config = dict(
    n_kv_head=16,
    qk_norm=True,
    bias='none',
    init_std_down=0.00635,
    optimizer='muon_variant',
    warmup_steps=0,
    decay_shape='linear',
    final_lr_fraction=0.05,
)
Each number is 500 + 40 x the weight over the matrix's rms, rounded and kept within 0 to 999. Layers, rows and columns count from 0. Numbers have three digits each.

# down: layer 5 MLP down (transposed), 2048x512, rms 0.0927, rows 485-511, columns 256-511
# up: layer 5 MLP up, 2048x512, rms 0.0909, rows 486-512, columns 256-511
down485:531530500473514508541466465563561473528472559506525529507492576563495513467531531552480458453602512478460443535486507540505588494502558454440534524496529484550506523462544539437543472492535503484524437548489514448435532488560460544477504489499406455505485519466535427501470460485528483544440459465483512549528488478514548365494451527511437484501492496479464487468444530536480478556479458475516507457532541485525444453539478519499500535405554505448468445542517528523567480486586459513490530499545513516504516547540493504415495458495475457462481465456494527487504482530457537471538504558519447488500469502532484406567560482527600435535568490492569518530536526446470556530465483511480542488451564495462438480490590485481492495440529499515564572487561506492515579532481449
up486:546478453509514434526441521511466550532482514540484577531556428488469424508540493504505444462509512493532501505554494517508523504497490541487589471535462437525526559478474491476536505479494531481518490539453575458502518505431499551443479488487500509500524499579476448516511518498440487439495559531458449492522529515446491427489479503551484452472485492476512524452544439519507478462532547473487521511491506577542597482459502515571493486467497499506461469410525463487442527517462471498492501495381522486499518576466506458497548528458513555514481510456509561510440483510427563417492498528535505540425536519466587463518569424516501536454580494486478464521525433490499495479501508549458449455568428511523580488506479491506474486549543499517462565432541489440537509594508493
down486:488563503580528523515531386528467485520455435549542556508479458433442479581507492490437572492486457513539494531572492535468490481542494493451505498470536488499490489523459541504522446519520499466499545488477569537444492462511510518513536486478408487467483559512517557507506418548475496458555583526481488528521555466541530417534472431557439498488455540542533476559504553485509450510506537487499478559485505492521538469510477430484537462497492511531539520508579459561511478547500468518573485489497484469517498546475432485516505578432461459464562466475531456455560453521517500528483473473514562391485506485559475507479520582444489507500528501488533486496479522583530390508553566537520505413491524408510494449557421554501469432487607495563548485457509462565453565570482548
up487:437501403506527464491440441479463547519525447502469518529498533513471514460444515429524518474497587518429440429465528428537491493531420454478557518527497572506539525468483428502448409420509503474536518550491538531534520493489460473486497444399539455482460538509470401465490451498530413514450507509482444470493453484430498521478522514514526550478475576451465469567457530482475545500503465562510445610419585563431499518517578508492500584520448488482541512520502482418416462510532508463512507496492462523392559486523507528495521502510578532504534416538509454410570477452530494517460529492458515479475459507486478470466499512461494551464496492493495540476524528517447512509548422520470568497494539428478568489499507461473542491408507470550519550561481470531436589519445485
down487:440453474476554558425450563468482487546491486546456481475525523531516472482572471534474507466481501449539441487598543475511408556420428480506457538426585471493439515532498541464503456435534516450508500537488522475501542536522424507536492494535558474449566505460553566588475458484522477442510573525484563424504446506508461553467514512546476488494556476479529543538474501466564556480517543531448584564488506534543503503504524534412529456512430531490517514415538508578450497526469519473551534538511515450466544589521530560499506510470428535514487547497508543512445451452487511503514453474587473477474548447553462510485560482525421497573509536478455560478523517421544517515492478433487516545436580472538534535534555465468587431478427443524478495424562562456460473509516533
up488:506468488455469501491516542515499454520523400582473530481526490538513512468530473441533541485531494456464529540537478546487492554509550512490511519521508528519462512494524478479497502471487508515499493497510532523497492528501545465523470506479509496502478476525534429530492410456402483553486512466453494516484447516499510503504480411527477464565509507493486475496502484521520518480411456499494512478431508495501531449482514502481506498572551444429533486495466462504555493469529453447523562431486479524547540472492518510487434552477479458449539464526470502491549506544499522530461501481460519558505500525577547485547487523514514463487485530551596423530490555512424485532483525485498469500478480485459483453480468457512502498512541500491486487496447450425462506444483494
down488:478528434522526444436588562497479517438541478439450512463516534503500420501556503543547461545514489503542519560471527556510517453515480521489444477479427529501493421506482517501471500509462490567477502502469567455460515504496487518497510550561509528499526495514477518485556587544559517515495516584495537490493502503453508481590465469533471506413529510494540491570547467486490500513490518541551474513509555415491495474407487503499447546441464546579514526474508479535479498530510457528498558471560563429420533554459460507510561491492501462506494461470561492522532559561489475550491590508532552455548509494473499512548458473512431444515519463519455479484563460505450519487493521495554391490490474522514530477558510444477496480497467532592493514495499523496538528547509516
up489:482443521480569557551457472490414424579481525467501530475518492432529474496490434452479500528470546456485529524500469473450544560575463536418534466536426509468519532533539518472468509479473497480457524461551461518589530464592458504420523398532438523524483494488495502451432485490449471480516501553421497492538508496507475564448505523447544580486554469478543494530575409532482574445475529489434429487497505467469469547484499537490478509452519525443510535478485492514554529471477535479573427481517472459543512493500466526439528486470428478483499551479430449438472533496505504498531551471557489474525484499523538456477525509448452437525513507518470539552504462502512452522393469519425507464500556578456583419508596529468505534528470508497465488502508515506499535504590449
down489:540509486579483454467446532533585547516484512493541528531557599544508473548429449537418490528508543486520507521469553537509439497482508504511509436558512495543470484463423463564513446548445521479510554593467490500504527489405490577475523536444447465546454563506502420571525464549539520481500530492524533554458544520545546456562550585552482539506488537485471521466447549431490425568576531488555501555487504511498519489415530456486498481523548542511456502519464495446544424475471506478621447564458580515471471544517499493521445487436559494429518434519542519585526449514515474460488456463473544497517494601475512488536511489557478516517477429476537507558482556516502532446609539504544571520488515444528531483508471472613505457511473431503474495456473494456522485516457487
up490:576506539487526439493473477530483545455548439532481515494529450436527506542510537536433487478534485439474517552469520593532433466488518476507433527479484488606461498491485545484493492548571552498444515528499545563471544501538464469530509493512451423551494511430528502554480471502589434529456473493550506514500451482440532421552469524540475491409461567495513542483488580533549446496459543487494455478474466544541519396492499532481531532536565554524478493490472490413496482531449464503516529508481447489440444494495614512408502479472464493443497522489544464500557465590482528471546476430513513508477417480554466497528495515501468509531493499508495548517508538506568450542509494549499526538539408574545501477519500466535486540509529528523457462492532491605385448492474511
down490:460499462489510422486525544467539550480492555556531431475519496464512499550497499508507504424537483480508474468539512580431496529491511445515479479515550426480535547439522498478487531615421485492451538512513500475576494515535480593527520545474330532493532516475456463546536519501527522487519502542601486492464488495419558508522421486465566545501468588534457418531505494495503467488497419523532493550531521505541468479461506429493469488533543566487455514463496439491518498518446540467541480462485466499517441547423495588445484556503535449477467530469549481511452495487519480466577557535459527479467514503511478522516473525527482435503458470486505423544523496531486532523530478553528474522569492545449476529507501513534468523488443512490491601531491430518569478552521511
up491:514478512456497460544549492457464522525484488525546513507594515503470491620509524452506452538472450462450550575521467551507494529531526501519497502391446533415470477471565521465536544474456484439542473505606498541492490576541496506537524418505569488512520518434455522553438490489482486490508510493530495502487480485484495459498426577535478603545415588513532455473484502586435485419500452414469476459479455572498508463516522544498567517525456582560529562501524552496539489530458479456547423438484558510479485505502524422499438477439551508502522497488498469563525534506484499520518498526468443468499506500528546499437462516440576543535461528443540484439516437535475525524541570500493551513516526548430525462541442440526491546469509492486456513542495452531556506532532512
down491:538499474570496523499584468525500476484493421500503456480479448579490466600541480537419459589506461482446544547494491480460465460480503452519565551535507515495480518369495509539535507465474400485472461455432472460580450531576461544569499497513530540442451501517444484553475445493490519416511430509487482532497559496474508615426480533523554509501428543487568540472453485470501536462563489480390432501599460523528519450538491483509681435450440536455461565441392537547496476522474536512466582525510499461535537574526558467488487447463510477476511552507436540472534506519473539521523496468564476452560425502452484489465459515474502503537517485510463511470543482522481567528512498514462503483435558532535519552527528494473436572493414569509488478421513526441586587505468541
up492:487529568496438537498505450492499563568516491460466472470491532507482440535422435542542540533485495550490543484468483397513569497496477558496528434549544535538467538660544482502500483457454479505565478463438485446551492484422458417546489573453483456568486490509514531489503441511508485516486555511516473526503483479483448494545519400488507519439476475478520547437432540547521509532538405506492499485574528493543548469507498494509475458497524526505376590500520474485501516566479481491470533481541519459494466533457475456468564480432511536544493570439519514463582521453486507489568494467525506494420527474462536473572569461548543511493469432502511531527518455545471432447460546507589546524437454477446449528497484515547489534503476478544528557470579526508608487443506567
down492:429588533446501460496516431446537491532500543545579456536464536446432560450527475513448485496437500487544501434455505510504478500458468482444534459486497515474567498497506479477495520501623497543452504477472503457569503494465472448512524513482445462526532495549515594512420426502512544517519491450498441457525457503522541550529543446497488409489441513478501496517443502505438553437434469489499548450512595476539501422403494439498543516507469553507498553476503515573411583484377467344505465479499525484532566493499455532411552490499424523460512579466459484457509446535510555532517496477509506405527533475547455555454541446513488485517557507511502479484523511479513449490483523486487519615471488494552484446514455484470389511499550514503481562496481537478466450469529518
up493:543517524509490450503416566510470473483514492458580519541530567517534532413525517490450507469479414454518588468500462543480427556503525549525597507460518507512527511562454542594416599477477527483457496536498553431476509505477521445528486486528487600532451557504534471474507512510516488482473477531507482523533421447557547490509616562435510484575514506475507573454523528456495499467435574494523486427539540409495562517552452463486485545448527547546497477524466600411528428415508558547438439598487443518503535492451572510576492501476465492526486551392390486451525513474482477480550586504528533563516452510420525534480434523473500579564514533548446500455494490504580478539482542436470480415506502450445496445506514492478485506513447492410534504557540614471565534485526436
down493:533583488490550450575419508504482513509488432503574552510557414469437552488494573408496468443514544505504543528476505514551469523515509469496568491484452498532507439434496451422482573496486475471576446438423527512434505507498514494503517440487452522534432465498576545431560517507461601523504465453451475480517508539534490477478537438504430537480419486499504570461504598428511499460572560493494534520466506485485546493485450524528482528477430490508528464513482540484451505397506524485476514463471461506492550519474555555490466464455427513443587438420495546499484542515528508510477518506518471521466503505579454437506464518457500494547589458556459445546465515485481504426500563449491475476540462474508553516537473456570515520536433513495498537482515473463472588530562487
up494:493416442415526487508454477465418516497523515495480507516551505548482521426545495512478532495513586474456569544467519458490549475542441494562469541600490472497450513441428525531553433540463505467527530520566477474561486542452510551524447461496481524464479570512543536435490485503519492551493434507433474570528496569576485486524458553453508459526405482516510539540473534472514498502521510547502498511474470496513523535445499544530548518493489532475449480490501455481557461471489529478502548436463477499511555453445521519467532497512497529469531509505502501491511546521460447457443483508439541500548521512537514554386477512587557514517534536557523449537462489522490469491511480588470470504440466543503448463545467448448481478567500527434494500511479583515439518502528510
down494:551499502600464487459505493507466475496468507488486517528522556568586483464533451548484491500539528497501510556482454531486502453550481478488499518617505549478470457515479484492572470451473539454535540490540479526527443505547469522453482460449528494522465496530513565377555484468618523526459452504538489523545512513524429511506514487472489473529475477510530505605510448454466494482443527565564529431509563521503565485489448469471510471473483498470442461472549460429586474410495544522456530470547497484495474587479531465516425515399468490456461474467478502498557539483530449499468565464463520480449520555521461458400510497525492491491495495578567504449487487468497546558581558545465526461496487503467499500487530549505501430501527464495453430523556373472538492525389534
up495:494469455557487518505499474506487501492479495487481514465527438533498568491524470443547445487465462518467582529492529500521509537479501528538400611556503513558509489524519476496510461466504494597557510512503512559493540424502488565525462477480498491472514477529488547452528469589519556458451432514470569488487543545513492537493464533545500484539519540495476502446633623505524581552541484454542509520519453426507481449492603479483506443486512560569442453564546453490500523493507584486512485549462525388468513563454538497541514446479458507552544463534428597475551468564495554506505526505513488465490507538495572526512528504522533503472433464568450527563443452423473505523516475490424535486500444430495463507464485470573528524428499568446470446482519564519484487495545551
down495:507516576507461564514494491475502513426442506454411544502504463518472455487570485468577539547446521552497565550508465484564534507546498494550422558524447560565498480541513476525518511459538564553530500520508532478489503457532532448502491484506575566572538456480488519466462577465507507428471482453428528432516482465491543603466511495503521562493431484531480459552507573487493514532403476445557542449520467449543544512468515426533474480460470513505496504533506483511482471459519504520529521495497503528551482575453512537507492381482561481527512540469487544501468459488519514473504533453468478534464584448449538517463524467499456485543494490472534530511368524524399496527471537508557555521497416504518496606504483505490481541414504507454468487493517471533515487520492517
up496:477554483515423481467471436474513531485495523543519581516537527444431445539534600528459514443553518478444532543491556513541534518508462498500417517491541516438443567532547555539516498480452489523484538543457453478503424508521485437449501513515519440553481527508505428536547457477467541473484523478547533504480530439495568491546520515505512491551435438562542533576461504517428500492536511501572568663560487532525467472554540529483468517491515414458489463459463481457524524522475468526553543508518506402397482534497525530591504525489527442519512591658524476529522486509462496432396487411561492534525557458516480509479515532491556513470500535475466491513540490498540612506498496539490502583520485447497451476498522467478457569600519466533528463473474490551563470534465426
down496:437524484571505450529494521489512511601429499497525536550474533483508574545511512516522505576523508542476473542466532464467483524537492556521452468452527558457471456523525548536500488494482503555485490517473484519478524511483527492489543557510495440532526475549532506548503468496496519411516549453577551451419508486457494458486435542526494538494539486596476464526449520451459476477461499507452429525443538491469533561496464443525471551488495535514513527455524469510478461525573382460505522482523427560499492510444392449496533579553504443456450550479519557497483520521483491461539520435514527433415489454587563417564412520567497506474489562498495458496514509538527463462525495454497507467535545490544477457469412483494417504494456497460483510516516486441385465530489467
up497:458460473574421443471396520495543549528468453505549511539490540497428534501366471470441448523564496489436489570502512534517423502488594515459434586551520411503550440469524504495452493544527460486494466581409484531516458467530508522483556500515492533561440541422478495551471464488538563405515486537459525502518522490513552471572518492496495537508532538533512579446445485534482457444520529445476489492459470474484494534510487423532460458396558500551426454425472509512519534516508374477409552539437499440494396445528513496535490492562473510559438519507526522543597543435464387570476459465489537544471528568474462442523592490519546510480411563547506551533477524458518480430536527517522534566613525564486528500483495501422483494508514508485473463490481429522476524520467485
down497:486505534514484539418537475510571516461470513525467443501440505451582541469523455417521501489630455539510477520485558502480509523474585453495507494544497480577432514547490474533540514446504495501530471488411539503479594451497507488526459572398504581477489481514442484514400479527527480525475529509508538475478497530560548467489479627469500433532491512453487519474511421511422582519394446445495494487500399590471494564482493435505484425472437536568459478487485512497519523481524456456572449590536477471495492484541599503530526453484529498542601516574507470568473497503498504541481521445491515514464532455559571456538531478459464496526486506483448478523531619512557514535522490536504488561588399515467476543498488471549519489502445541494488523500499485445543536552477498
up498:513486532537473432542521499460505540535483526417529511454595542531538451554524559531484447557497527424456516485434591468536494477493503587557469457539530461463569510516537479515421502488534511520499458492464465474458452483465460447500455415500442455430455484521434487525473535527532478508447475522415493475468526492473587533512519558521491539491527583469581519513481476469529482457541512449530529539503515525508486451518489498540477462484541479535490512458466534434537448510464560475472489429475497535513560519483584504490507508485532538523470489481518474445447470540579520505466464478479494450480530454481389479509509541485521575506415513534503582608478506474512408498500502538500510509505562544479564479448416420508504450499470501473410485523563463501547535478581479
down498:504506444541418497591483496464472539528523457470501521502528462493534471551489562541466427491553513442475458543455495471586467471432520501432481519504526484528498525533490526550480408462471502483516460533470544486452485413488421451465605446535497509535576493409508504444515557437454514481470456515520484490536523444483489467426504504489505520515455504513462517489477568596475508433458493472500547520525506601512499480512495516532500437631518585542441456390491585495523517494533480511504477424552531460487497555495509515461536494482493527511395514527507484478456456556522517481482561515514526454574485484419500439471480591479458527471483442479421488545489534540529494563542489518435430546516496514464540452542458453541370530398549505467441466533481574549499487555512356
up499:451473487451494526539538492579550543509538466440506449496455447524504443570509419478491412546441471568512535530418510518490502584575517453479487407514443456519491487488437477582470518475449471574480472496566450517501493446518508397502480455476466548534558499497541500622516485483475491402583446487493493543432451457455485472506516542482517481483580503505476434433495561479510503571456521455514551525559537509453525502513477496475509427530468557540466558474471465597536560493503517501486568431429465461525576472448501524448510521474558524531476528521571462584544490495519453529519514454458499442498503492501473564537529562519489425511444437452425513551472552522489570435411528479499479464440546505500465419482530445428417477459512519498473562479558464549490502525532454
down499:578538518586504582515480505523517563464472490423589515468505536468402492523497397392546383577508515476479450508503518476538471509520511438549559518530457509519548515480517453479500539446506455430519504517564489542535503540473402505569495496445512589460504429514519517517514470532524470470505462505448506429485528523527400539512476535509452525438546489492504473508514509514439591503463583487507533477520499454463442490462565506523514475502510510510533492520448503501543569494472395522548427501416488508504572477437503448451549557478476579484470536541496413508494437488484584464533505479549486524451498498497429481523442547541468437553448510505487554540505535493527551579449543509503567513466531482508446492540493510474528561494468422509471559504482456465487490502484530
up500:494501471484540467524452462581417410505537434498622570521459517434485383458493598523550436536492427471450505539485524556517523512498419498481448445477389477458457545482440563517550502502578496519449561544512577503561519485457502502521529490612480492572450549522555504484508534556534544495498402485505459546403483524524531505543564438509485468411504451575513492438533525513463472563537470495480459519500426456457511485479457487544528519486580469496534540508374509560550512568501470535431456570523505474561493548544506494515438546598446560531436470508525456450551524521520530456489482463540478560563498578490458597393523428521540503534433495455453534453555496481487532411549497571517482517469560474464466508553481494485447480465453424497527572506504561508487480494495432
down500:444488489505603501536518536549451469530551558543591543497441517502514484493475472479540441490492534461554488502441511519470523542456517481493388515480445568505487514474489547503503517440512480556464510504419411514553474552460589506515524511502527462521483515454552460455524497500475514504492402597568455508504442544464459532459562399546534522495462503415525511502487490563451400521551458421451496566497488467502533516518418497528526519537516536470509433506427482506583526499484394594453514467456451525489504548530473478554551466482516505490382464533476406444501505528537493471480490543541426530450517568571477504478507482499456467462432540613474545434544530491540539497486456524566484510521523504480513543532470518449458557468480409414589439512471557449487448465547488
up501:524514504494500476489513486548509498501556505483455437562488599547557438502530529495499495461453463533528469547413515480416505492567454518521443538513435500475447529485493538507516465528470489527546532538566448468489454473496513422489571499526483459502466495532497556506481550490492583462489469491538554550555539494463480514505454566554536553495488529487441526545496509473512542518519475462503551496486492552484516532465442557527494538429499504440466445513468495480487494451493515561471495496486460489528486514550467479496563477519534552526516510471497470567469557549462476456583509455484511529563477483453484527445521510405447456553450510525511522515518519495514439491530437495543474517512484557503479472542481487496504570529488522483481547460488548467489516491410451
down501:516537453503570479521546577433514509528499435485529505534442458506491490502555581521504531523545519556473571492454536516483512504465511472491490542490474533471486505578514471563498493452522499465421548482499496472488513537516515524517508492530379541520563451502500529501525491529448536519424500494441501497486530509505391532487477477531498539571474493517449445461499492470508446474479456473529535471454556512531546517525420527480491456506459554578489535412560489546522591523502472508539486508488430487506516451469523458500494542468570469497547487498531507481465478534493449526525447516535459537505562532438480527533521532501403459497481503451506379444495493520515462484470436531531472468465487521509462524512546533524596514585489459521539540468554564513549499416541472
up502:467481482405572484500525565534526560470483538490531430503463434468452527353460532448515435516506556526525564497476553500490481456498471482559499448415471474532504539493495507530489529511508485503511463526499532544472422448533530475505540473525487531535486529518495540413513525517468458447513519493495503422473464482509488484516542483564440550531478550485535543485448467462510501459473548485447514461563438529505472529547475550549500439532512516540479486518477548480468533513554547525456569426520511548508509577513463494551547436568405545519469478543590485467591456475479431525467462463514478566498505470528521428518611529515493430506467469479422471494519431405503505505514510491412479470526532501546478500494454479501511463468514574554414493471489489555521460447550529
down502:522518582478490532520480573445443517448535454476535477480502579489421518447492524485519500491447440450496522520487511452495549497513523506512486548458539451507543486534524486528493492516443480479498484470470506528544503522500466475514511539519415481476479505504510527508503545562482511438476483528524435447511531528527533523496501489492439513539497501522541568501492486530546492439448484577530394475502481489533549454523522460494512490515478508475421461515559479507514448500511479507473459440484540488516534480459512547484580455513536474545462560476522485490502483491473482521495511476473549480462494538439472479484473489584528497461432472511503500465527483429493510445489492551515491513467540523490500481516453567492548475554511477483519511438458521538511488473557446
up503:510476523497566450530544461466452527445464526532522460503482520461507482518563476527509508395594503498573481454548481542463550488456528437411411498455522516588491528473556525447493616470526522501515553517500563571519544488511512561490487498535500522403458451520444555465517469436533514593503495512515505518494576486533496470529470538501489515549481441426531505490506520491492407524542424555518483492527495584499505446539442523531432600554548528448521431515521526503497507551492584508536499543517462509447541501510488576477521542435525495459543486542482481594558481447509513524507460396559490522497559541548526480492482439465522527531588524536466572491431458518517459524495513503496406520558488511446524528507499498596531485525545521457420554496508496496499519499496473
down503:531471522461538498431516506472511526451528503507461463530430518452537488497490469478480391494449481552502520551555429525495469465515451526494551549528593439529551516431484483525461461478470528518449514505517544560594447519514462422539481493489582459497507507480502454480501523511532510452552523458533459490452500502500489427493500604540464510488571549439527507529498557492510517454479499544474529469487488543528527473534504531503488497506580457467488467495554488614428496460529516528528471513627529490422574504554405548494579535568494489461505471475500496516557485530474554490486454482418519482442549539560413489528520487525447488517534481527493528461538496522528569483483480490501501549588565529550518490523487543584499412414513478509387592513497486467506457552557556
up504:503486476453492554477502501444474459531499464454557465571421449546488533521474530508502525510539417538538502496455551565562490468512576460568517448506513515463522471491516506424498560510510503542519530443504462540448526519476506474516409479439439425490427415508521453452531436527545434505465454527516451599449527449494444482607477508538564458426494514487493507457466493511483486476518504495449449529562534472519522491505522457591505450487470546489448436539467509451491479470490431489510479437454475509491548534421545465523470545520503533437592497540509527505522534486583454478545536494516539479525473462541510462429538431538447512470496516460423436547509498563531562423456550508538404499422528508532511477500469464454553497527521478464499517518473451431554545531507531
down504:555471533470529513578531494529538482432519511574508528468420504498505515417490427539481456492491462456555485509496520536489508577523507421425523459558546570519554541453549439503466561461401492484565539530428549478495535406444498429468448505452521526544455460502573606418469546576444477481449515561543549455557492505547481529526496505511543461456502516490540555544542514518457494496561437456470499532486505484438503521525534553494494569537478513505467412596547477481473452530494477511538524505480527487554536469475481567466463508508520512460471497506489515413601538488537567510501543414487564565472459499545498480540448455545538548489491514499466457526552495527483491472548545497523479509473468504508486487523493504474491491524575515512419466538553532530551574498518508
up505:410486489487482459535540407460525564442505486511423517522593490534529462506491434507526480519462521440561487435513449504448505492538408532505509465553436528548472517512453535512513497496487470503448523463453548480544561536494461462517456461455483490394520475510512477543547542519507498470517484537450480513544468514515453474513485481473544449449508393475466462527469519522471454538610496488494548464495482506481521546517501507556483497492514463516489482466475481417530481507501476497528530547536491480536470474534500574522486429486517513444593499445507469436490479489566523478514490529468515517523571519467560470527531485508513494522491543468442486513515476503562585560486496519430527488469435519543497527532505503485498474423548532548502454533500462471527471452469442
down505:448434487522538480502516426417517539515472515546432534531507515537514491468493411463534493434481499541519446474484462542481546468490507508532474490499543432511466534507562449506471467466509496568444446551488460496429431481485476461450478381550474441505562417534575548569578428541541502514486471485560519484487529439546563523547556504434539505357521497488531494498559505503545518480432500505448572485569532449535516476514451534510524599512516529456549458463511442498420510557472520537546553501535537557493477494547517481469457525539504460443515461528557499547500440483490519563489508472521501462449479516451518504507428461466483454512550523539461499558522533492533568484546538483546515483484517468513496565520500505459468501508450455553485508547501508479454529493540486
up506:497533513503528461488489546446539495506549492498505484516515565560481535441543377591450471531514437521453535573491465550548542490520564605555565472466460494557508500487539409486428522566561474448472508432498546542532484546516506513458586553520501539433497495501460495498502491503436469508555429529500426550489438493544395550528489397505496470559439464454490439489495533540447480570438527450516428508561563494516485540497456484531517520520478458539415495523495533500448439477491550454463527475483434538505489488479468527485455475548544550593500533537409601521509574477451544481576515443484472560505513472466467499447507513502530501526427514504485548499485472512488495529443551521471513496516457444508525442503469520457461468544486435545465519462506487505494505525361506
down506:444440570480568507520558504529441489512495527537502509434534494536495501465591534519457496466438458471529479497531542494499529543544481501508492568456464540450540535543498497533509469530427531574457502526524482490455504522486500514543497528534463506546544508509506547496481447565505513519480509510513495486503483527466473523534468506530524541512491477472548498494491552530466498476560492486545547431483503511444492521486557481396484548493587484457474509501540429492540544512508469519552526492459551520478466515530534559515537508479483489507510533547495482512570519505450519530542518460563481529511548535508524521514478513506486496495505570523549514501492523479552396470545549546526489493518467519509467504477479489498493542490575501503497446499485523530493581511524500
up507:614529504614498532495479508543517537520424518473495548505488448495506526496523493486527481452586516569522546517479511508558508511517467511506564492502488481513525550474456442575510560521480547481564492510485550451447530509515549540438511482464445518486477533462521535563544416667518526507433494531501464480680520418450484499483517486478475514466448509411476463476477436541396477440491525551483452534555503476580507507459516564505492482443503455489554478516490578523469489501474498454513510523530480487528504511412541424559405534498464496540462460495531465494521455479502480459444517466486467549520533536473501514498401541506495500533479517472485470522481520477541515450441485500463446468576582508493505518491461491519574408529458505517514497538436520539500458473557489
down507:522511492497498567480499516467462523526529396431496532474531596490470541497490494478495450511462488488454468497489509478481513521508499472516473533436531540497534503478460463574481542517451520466454511448497475514494500484528495521521483506534371510524494484491554500486530508523499520511436537495498420511526500483461507537449508523485504531473484459519563510450517489461526501475512472546571458514497545523527550499449538474506479514504525491468524449523514481487475502503447431504506474532499492563503544512473518526550492472448494457526469478515533545437540510522478510491532524463522478499488478514483488482520465485551482538471512510511502538451505490475511513465535503481590526540518509486512508511497523513503539474488494494443499489520456472514494489538466488
up508:513491478538470565483420450493558515471519506496462519503479453479503566418504505433503437468529515532442494522578512520538536512475524492530479479421485444548517468533502553521522535476476545540535483526425491409545447519535495567521531593517480409519501570427564530530524494499575487492510508545544517536525474464514498515561497538501412529521523469513463461457513458478576467512497435437540519480559517605443523557526509483500517484508521517519466465452552442503502471498530521455451557448554529479491531469536497455565492496445510475503578505581527495488494441510446508488497504451511514519521442561571522506543500416553516583481516498376533476471493493498558568460492464550473485505459482497473536514511497555464500575494555450451481608428488495524557507561481427
down508:442499501559489455542536515476482484466488569529516503487469484481487576496449515484544536438563461562483542453560480509495511471478453589519473517456445444468516487509464516488506552422476506466447523486529541555486448498575452543560487457517462393515509527526470546565485530517544471469484443533493536515488453504580476569506570516564502507493480452459489494491491428468554488529584533509468524510510487454471517497511533461481547512424477538568527508504498420487585483549491467462478472508482507514484471508563516467496536540476373496528513513502567500460468450458457464560497550485568539522565501468621465486513535562487458502528579510497479545471527478453444587474406521511521451469463481426536609579454458523499515538441461549489557512523474506479445537562584465
up509:473488539567553505466479460484511562550530506503563474564482543515552532540524497513540558461488471476445531496456502523488498466426565454505496510515501437442391528508509515532562541548523502462619529528505424491473464542488460579424481559534477480477484517502448425521575494563463435472497581498508482518467475505505361474509522531458567472529465423499488582469479515544428433553487521464456551492501450469436522610471443469577542519524511491516509501496510469497538474458537503537470505474514446487559462472455507509486482490533500448445428517594505521483496502521492527487471547490478560548484512465509563448574466523394510527442537493568463511514471498492476523464478489457550516521460482481464498484458491443476497491490532586555429466471543485558500542525539413
down509:505543496441481519478418512476465513541482389469509495478528563359484465458487522503553533452434405438570515462505516567485530499478471553442474580510488489547504498515487511486457519581465615441502467428442535527498491476485549520508461477526487515542464521499502522484475531502418527516523466483495514500494456509519473521480532535473488541533458530473510443441553514483491498534534535508521551538481539491431567515502530479527444468497520548476498467492543451530468558475505390517470482561585503553553422491466491480525549541417433494538536536565541442546460499547499517453488517527557491421459488505484492420497512413486545483403570535582505462508584511396551501485543468492484512436499516547476501459531489499492440476473504496431536364465514543469549489528546497
up510:482474495511553564442439491498466434505501532450525584448556492498477479485439530495473468469461451444445576521532486580539486527547452469464523474536471504498500517505484414497555420498488544540454488539469541529497535474472543507522553462512494532585534459476474572559481513480504521482487493468425506516511437516491541530519535451433521478444493558456499480539453503495496505595472536499489515563516488460453437493477544487490468427453508506453495517469507511466585503486473565554517504486471518454558461477540411519506502440540461494473429503508553469502458510466504534479489593495526469540455479492459543530477470510425459539533514561471500554537529447497556563463508460544498524540525492551518592491509479463532458479504429546530474481468514480517488529527528540
down510:527468454534490541453430478502531456533473528471473529474456476511456547438450449489455438485493513501489528511533454563476516476552522547518536597557492480534491416425502520549520552496460485460481467487511477504483469487499479537505478471490497479475587451458473469536479512515496489544473450510526545476489456494475464500483452502451571483552496451520578462499480521556474484511443547482505501514543514487469471492460467529469473546540574522470501553477516566550474430440519479507472517602419471517535526504511457591504441504474501541488527511474480436514524539570430589529508454487566480491504558524419498508500545474518472443406536458533495502516467481517519483556481494482538517457516543472516496444471498477526575550485559474492496497476483527493532460478414513
up511:486476493459508530481445504504428498499522522512579541521477575503440491455499507429514585522509500540467480464439471519483558411527522450528486482477567551565498501514451517519492540517488563527496564477501479550580465488483512552487579505473474536554459571525546496500502493493501544481518511549500503538524564476459517463516581492555520484449511507475493499513493465562498503568453499495539492490487552547448458399400483564515491604452481541537554557541493508498452519510526411528518542547498436549492518472535503566557529492517509469557471515482553538468459487522547491445495456493461504538500508505433555506418540578496471447479464515493469468501477499504493460505463500507506451485470465535494504439507456519472595533476543553554476459489460447555484439546461520
down511:500536580504541517380511471502502486492520475520475507473500458525504499477491517448534558418466577624482498548552411531480517586462493500489487490507511487480482522494482504486550499482474555524494562452418525468422526452475480405510496522446594446528540590490525514525466519523543483524448557527525512556533471452474443462507468492519470492493442436519444520427454425456416468534474468464490519518544513402415475547452449473490485469510499495495536518511483485516494494417582516451536533459523514492502501478465505478482522579485429549561516516507575448579466520494481477539494457529439511527486550524528467487474502505475486477508453504511453442415508424513516476544556498481469514455425468520507498505499554496453605397478506599506562486466596511514429532542449510
up512:455497529452502477461511582429442511521575561498514511455412584523498461457518466524474462515558551547507545522412443501501496538490580492472501484525531494541471562486531505507487485483522532524401494493488469475521553470513444554517508503528465502567440511534503517532546464501532420529512561540487533480530485482510481482526457388485527509447543480490442442539469542493487513494526555416426480492464580532492526415543478540464521483492500512478453485464486508534520550517486509567545521481443527504518471480362466526499539524547461507506483482508535497463509457476512444544493471463489551460474476480508483500567503551531492469592492565445574546555462518459460461522499437500547457516502459548464524470520388499567504476458579537488556515522426534465513470510510517